Weights of a small GPT-style language model, trained from scratch on English Wikipedia.
Size: 8 layers, width 512, MLP 2048 quick GELU, vocabulary 8192.
Architecture: rotary positions, untied embeddings.
Training: a variant of Muon for these matrices, 907M tokens.
Each number is 128 + 32 x the weight over its row's rms, rounded and kept within 0 to 255. Layers, rows and columns count from 0. The size above them is the row's rms in percent of the matrix's.

# layer 4 MLP up, 2048x512, rms 0.128, rows 694-718, columns 192-255
size [ 87  99 103 104  95 107  86  97  98  95  99 101 100 102 111 103  98 104  95  93  96  95 107 103 101]
[[128 171 191 118 129 231 126 140 115 109 105 152 138 147 152 167  64 147 131 115 128 102 161  90  74 114 116  63 133 102  73 135 134 149  85 151  86 105  64 102 141 175  96 102 190 175 139 135 171 135 178 113 102  94 120  67 117 107 129 125  74  81 116 138]
 [113  99 155 154 106 140 145  70 116 148  98  92 115 103  71  92 141 126  77 136 102  31 179 163 125 157  99  22 164 105 142 173 202 160  89 130 126 114 102 145 102 123 144  79 132 138 188 100 144 144  99 185 217 185 142 113 135 109 107 170 183 107 100  96]
 [ 90  89 213 104 175 120 112 121 140 130 131 157 173 121 195 149  91  94 111 138  70 102 185 100 142 144 111 118 115 112 116 139  69 109  94 132  82 151  99 129 152  70 150 154 178 147 159 145 130 130 157 120 141  86 117 122 194 113  97 165 168 123 158 141]
 [146 211 151 162 153 150 166 133 124 108  67 145 110  94 119 160 138 131 143 207 134 218 150 105 126  70 119 159  84 103 121 183 175 112 202 108  86  75 128 110  84 123 153 137 183 129  99 115 110 172 150  72  98  95 132 127 116 147 127  61 119  84 116 118]
 [145 124 114 126 117  97 134  98 184 142 167 186  77  57 183 102  71 171 136 110 147 137 115 147 138  92 185 157 140  55 149 193  84 149 111 192 102 138  75  92 131 100 165 102 137 130 137 144 114 145 116 118 118 102 179 166  48 160 112  81 181 197  77 153]
 [101 145 108 131 110 123 123 139 143 124 149 162 160 109 130 138 108 145 153 226 162 143  78  61 141 110 135 106 143 106 125 136  88  69 177 141 128 125  94 108  54 155 112 151 125 183 103  89 168 165 117 154 168 100  58 141 182  75 115 130 143 187 166 151]
 [118 121 102 158  86  90 154  79  35 197 129  51 137 102  95 134 140  51 126 117 143 162 107 120 121  95 150 132 184 106  67 165 146 140 162  98 173 117 123 168 119 165 131  69  82 162 122 138 137 152  66 160 160 136 107 174  92 128  71 162 157 139 193  84]
 [163  46  86 154 114  84  73 191 131 124 137 109 112 121 100 113 139 110 195 106 117  96 107 144 124 112 134  94 192 107 131 104  88 160 172 119 165 117  82 145 176 121 136  85 142  88 153 102 138 135 109 157 204 164 135 131 136  94 114 135 137 118  67  90]
 [163 100  99 148 168 100 129  99 122 136 160 119 142 185 116 152 155  61 167 133 144 169  81  94 185 139 101 125 106  60  60 134 133 157  94  64  98 104 156 106 158 119 109  99 118  99 157 114 123 142 142 163  89 101 173  88  60  79 169 167 150 188 145 145]
 [136 154 120 142  96 221 116 145 158 107 125 150 128  96 104 126 155  85 126 125 120 147 156 162 136 139  78 128 100 144 155  99 171 104  97 123  94  88 157 148 173 103 100 136 140 181 149 142  90  94 141 114 128  83 139 175 133 106 112 108 151 176 118 117]
 [133 100 138 139 163  49  75  88 160 108  91 129 128 124 152 142 150  81 151  67  75 141 117 118  75  88 109 114 152  82 112 151 107 144 171 100 136  97 179 130 138 123 143 145 114 142  72 136 124 102 142  53  70  97 152 135  98  97 157 136  81 158 133 128]
 [191 106 104 136 146 142 118 104 137 144 102 122 118  93 110  93 215  89 156 145 136 141 144 147 142 126 129 172 127 114  86 123  67 169 143 104 171 122 113 137 142 192 146 140  62  98 160 190 162 142  82 163  95 203  96 146 129 169 141 154 161 130  96 117]
 [130 125 154  63 124 109 195  77 129 166 137 155 112 103  71 112  96 143 126  55  96  98  82 106 150 155 121 116 116  93 144 144 112  90 199 124 121 140 100 113 107  65 144 159  95 163  63 135 132 128 100 133 130 107 182  64 149 165 181 130  82 127 100 120]
 [ 91  99 104  98 106  78 152 159 161 103 159 131 126  87 131 142 113  92 142 122  95 139 160 177 125 104 110 111 161 130 136 124 125  64 132 150 149 121 136 150 194 157 123 164 117  72 104 117 100  89 110 103 117  93 128 139  66 215 133 129  78 140 153 124]
 [165 179 148 100 184  92 106 155  80 119  72 140 102 142 101 159 113 139 119 171 137 113 133 110 154 133 158 125 118 125  98 100 115 130 151 156 116 126  98 157 147 134 141 166 129 140 158 151 133 113  94 134 125  81 111 125 147 155 109  82 156 146 125 130]
 [168 117 143 182 101 126 118 103 207 118 117 146 120 133 149  67 122 113 139  91 167 132 165 147 103 146 118 104 148  89  65 155 138  84 116  55 137  40 122 102 200 116 106 165 167 129 142  95 149  95 172 130 158 161 141  99  85 173 158 143 153 138 115 124]
 [ 36 187 173 187 130  95 100 134 114 163 153 187 134 157  60 106 145 137 108 101  83 178 132  51  97 133 128 133 126 138 196 121 121 111 123 155 152 140 161 166 141 167 137 144  74  80 142  84 131 133 145 113  80 122 107 112 141 152 202 140 104 200 150 105]
 [116  51 102 147 104  92 140 168  72 133 137  87  78 118 155 120 121  93 117 123 160  86 131 159 108 132 167  88 130 104 133 154 129 150 154 187  55 134 105 139 133  94 135 149 197 113 109 129 138 149 110 157 203 175 122 176  68 151 121 150 112  32 126  81]
 [139  72 103 133 178 112 120 157 176 109 100 119 106  84  87 120  77 147  66 141 168 138 126  51 103  97 116 173  68 104 100 129  95 103 105 129 117 198 173 123 155  83 150  86 118 123 180 111 123 186 130 173 145 170 139 162 142  98 159 149 152 112 149  98]
 [169 125 135 112 178  85 171 115  70 130 127 127 143 120 126 134 153  91 123 138 138 157 140 138  81 116 103  86  87  84 139 204 145 118 131  79 107 133 175 200 102 165 159 126 108  82 136  58 133 152 129  99 191 144 185 184 123 105  78 125 129 144 103  86]
 [114 133 156 129 171 114 101 173  61 117 126 138 112  85 160 102 168 136 101 124 156 129  96 106 100 147 145 105 123 113 117 145 125 107 111 108 130  99 132 125  53 100  94  82 113 161 154 135 148 119 121  99 133 153  95 139  97 145 104 138 124 135 118 201]
 [184 110 100 124 114 111 133 132 107  97 100 134 137 114 101 109 106 192 177 126 107 159  97 187 154  61 159  27  49 119 136 134 142 139 115 120 164 175 138 113 115 140 166 134 110 133 102 162 148 116 164 142 144 133 125 207 136 182 121 132 104 140  81  97]
 [115 152 112 104 109 153 143 179  99  99 148 103 140 122 165  89 157 184 107 154 111 158  68 109 137 107 149 130 138 103  94 102  84 108  66 107  81  80 160  99 145  82 124 104 163 124  88  86 165 142 138 111 101 106  89 168 101 125 178 131 118 108 140  97]
 [ 98 149 116 136 124  96 131 154  97 133 131 107 118 184 138 104 115 152 124 120 122  99  59  90 112 127  86 176 157  75  79 169 116  98 196 131  82 122 165 129 115 167 129 151 103 132 178 143 119 151  71 158  86 129 109 159 128  85 131  82 124  86 111 127]
 [150 143 169 123 115 102 152 142 118 130 127 161 145 126 101 112 165 193  93 119 158  96 157 176 122 128 116 150 111 150 195 126  89 161 158 128 121 145 156  89 157 164 105 139 109 146 124 154 135 143 181 143 136 172 121 133  84  79 138 113 103 100 171  82]]
# layer 4 MLP down (transposed), 2048x512, rms 0.0332, rows 694-717, columns 192-255
size [ 89 101 101  95  93 108  88 100  98  94  98  94  93 102 100 100 104 107  95  90  97  82 115 105]
[[160 130  92 158  99 133 107  87 205 130 134 154 176 149 143 140 118 155 171 136 117 148 114 141 170 146 121 158  52 129 159  44 156 106 130  75 186 147 121 159 145 182  98 153 140 126 114 106 110  89 152 161 180 171 133 118 143 104 145 204 144 153 163 136]
 [131 156 118 115 123 105 110 134  89 115  81 157  86 132 175 157  77 194 115  91 109 139 169 106  72 160 138 100  93 114 124 101  93 138  86 175 165 170 103 117  96 149 142 125 104 126 132 143 139 158 143  81  97 135  83 118 150  78 151 134  92 107  89  95]
 [158 157 149 142 196 101 147 177  95 101  77 142 125 134 154 124 135  93 156 124 118 170 121 119 122 110 117 148  96 159  79  89  79 160 172 129 141 154 151 127 171 106 125 173 179  59 115 130 141  91 177 126 201 132  90 134 158 153  85 143 133 169 169 111]
 [137 136 141 173 139 159 123 104 178 134 110 122 168 144  72 138 128 141  78 148 138 149  83 139 149 159 120 146 180 124 102 131 147 187  89 113  79 133 107  80 140 142 117  81  72 153 118 128 143 106  96 140  77 116 157 100 131 133  69 131  88 125 140 137]
 [160  87 160 168  87 137  88 129 182  90  77  90 161 155 164 103 130  33 111 109 131 115 115 173 132 131 103 145  64 177 180 102 107  76 123 121  86 122 139  77 182 140 119 175 112 119  94 111 156 141 161 180 112 140  91 106 180  79 173 133 177  89 192 156]
 [ 71 157 140 129 122 145 189 138  70  96 141  69 143 185 129 106 125 127 124 158 105 157 153  82 137 136 192 185 124 127 151 118 135 149 106  68 151  75  76 129 123  73 111 181 130 114 159 124 144 126 175  93 115 118 137 171  30 157 160  99 168  81 107 136]
 [111 185 123 120 141 161 170 140 122 102  92 154 111 126 136  82  46 174 153 130 124 160 105 147 138 121 121 113 146 131 216 180  82 111 132 157 124 138 130 109 130 148 111 213 165 177 106  97 147 152 160  77 102 105 121  67 104 131 140  94 156 141 126  95]
 [146 167 126 170 150  76 147 137 192 147 142 102 151  89 153 149 150  88 110 125 177 141 138 129 163 179  88 152  76 127 151 154  98 112 129 107 166 151 144 127 157 107 131  90 147 140  62 118  76 150  74 102 117 125 158  87 110 142 125 115  57  62 141 117]
 [121 121  53 139 120 115 102  92 125 158 131 171 115  75  89 180 118 115 110 152 200 136 168 166  58 122 137 116 113 110 102 121 114 115 180 159 120 145  97 155 130 107 151 105 152 105 142 127 119 150  60 158 125  84 128 137 146 125 134  97 162 116 115  52]
 [104 180 142  84  83 139  93 129 140 138 161 125 141  65 135 139 136 114 134 146 120  72 129 143 163 210 130  70 170 159 134 116 120 168 178  70 151  89 146 173 148  77 124 108 126 139 189 146 132 131 119 133 132 113  95  59 180 131 122 162 170 140 116 175]
 [ 81 162 142 111  79 101  98 119  41 126  65 171  91  95 164 163 139  88 136 142 128 132 145  98  86 113 191 148 194 101 197 122 159  78 154 191 146 138 179 111 193 114 146 140 152 118 117 136 130 110 136 118 130 182 127 104 115 161 183 175 113  96 181  99]
 [161 153 163 146 134  98  89 110 120 125 147  87  67 159 146 106  87 122  84 172 117 146 154 132 110 119 141 144 123 150  95 104 156 106 117 141 130 163 113 117 110 161  59 140 111 156  94 180 117 138  84  98 173 127 166 143 111 123 136  96 126 143 153  99]
 [ 50 110 157 104  86 120 152 168 113  95 107 139 121 117  96 124 189 102 107 120 126 155 148  82 158  69  86 128 140 110 139 135 164 141 144 130 150 149 123 121 130 150 156 127 147 137 122  97 113 154 160 102 115  35  93 104 141  59  98 134 106 161  99  89]
 [123 159 155 152 138  86  87 147 107 110 103 148 122 152  89 154 135 140 126 128  81 101 147 119  95 213  76 134 138 147 147 106 130  73 131  70  89 125 135 132 134 158 159 165  87 144  73 199 108  95 146 112 132 139 160 151 182 122  98 154 190 131 112 140]
 [151  83 194 134 138 143 176 118 166 103 108 119 125 121 108 138 133 192 146 156  94  98 167 157 140 126  93  63 104 116 102 102 143 104 125 114  91 147 121 154 142 138 230 139 196 155 118 119  97 153 141 111  78 115  72  59  81 123 107 108  84 133 165 193]
 [128 145 133 133 141  62 116 104 114 137 114 116 124 134 123 115  71 192 125 115 137 128 124 121 173 122 154 100 102 161 173 149 150 172 104  58 113 118 190 133 147 145 154 125 148 160 145 132 105 100 158 118 195 126 113 160 179  90 151 112 121 113 102 136]
 [183 126 144 152 182 207 146 120  98  76 144 169 140 168 123  68 140 121 126 134 148 132 181 131 119  84 157 112 168 132 106 121 128 205 165 147 109 155 156 151 126 113 162  74  66 109  80 107 102 101 155 147 150 131 171 103 198 128 134 139 182  96 123 132]
 [105 188 182 119 143  92 147 157  68 156 139 105 124 130 116 107 161 147  92 116 150  89 139  80 170 176 168 120 137 177 153 130 120 100 153  87  94 120 140  83 102 150 156 147 172 137 102 108 110 195 126 132  53  52 164 134 122  94  91  93 114 134 104 144]
 [119 185 102  70  98 108 147  68 157 116  79 161 135  66 139 181 145 144 137 127 115 118 118 193 170 110 106 155 127 185 150 130 118 126 107 179 137  76  55 120 137 158 114 200 127 146 160  99 121 182 127 109 112  81 142 204  97 104 179 138 100 136 110  94]
 [ 50 141 125 144  98 180 146 125 171 105 172 120  99 165 118  84 155 166 149 152 161 111  72 163 130 103 142  71 180 130 125  61 117  75 108 198 103  98 146 156  82 106 122  65 105 125 168 148  88 106 180  42 125 139 101 155 128 159  99 179  96 127 113 128]
 [158 210 191 111 127  70 124 131 133 126 145  66 116 154 126 157 125 108 174 178 103 128 166 148 166 119  93 122 122  83 121 103 157 183 164 178 135 110 122 165  94  81 124 104 127  55 131 143 139  72 102 119  96 127 140 184  41 123 139 140  89  93  89 131]
 [ 88 147  86 114 175 129 131 183  72 122 146 117 186 151 163 172 190 108 115 119  44 109 155 154 114  99 112 130 125 140 120 132 175 139 125 159 187 112 143 123 138 125 110  80 114 154 110 107 139  76 154 125 158 126 153  95 103  95 103 142 144 100 118 120]
 [165 122 150  67 116 101 166  95 105  99  97 138  83 117 184 138 110 136 169  92 137 151 110 134 144 135  92 114 138 143 127 107 105 100 153 148 146 152 163 155 163 126 122 112 113 133 104 130 175 109 176 135 113  99 108 121 156 104 109 177 159 147 167 155]
 [117 134 192  94 107 151 119 147 199 169 145  68  97 154 143 188 116 167 103 104  61 116 127 112 128  58 119 137 174 106 128 142 113 117 155 115  76 132 116 151 105 144  95 146 110 131 142 145 117  81 131 115 139 184 168  72 151 117  93 138 154  76  51 177]]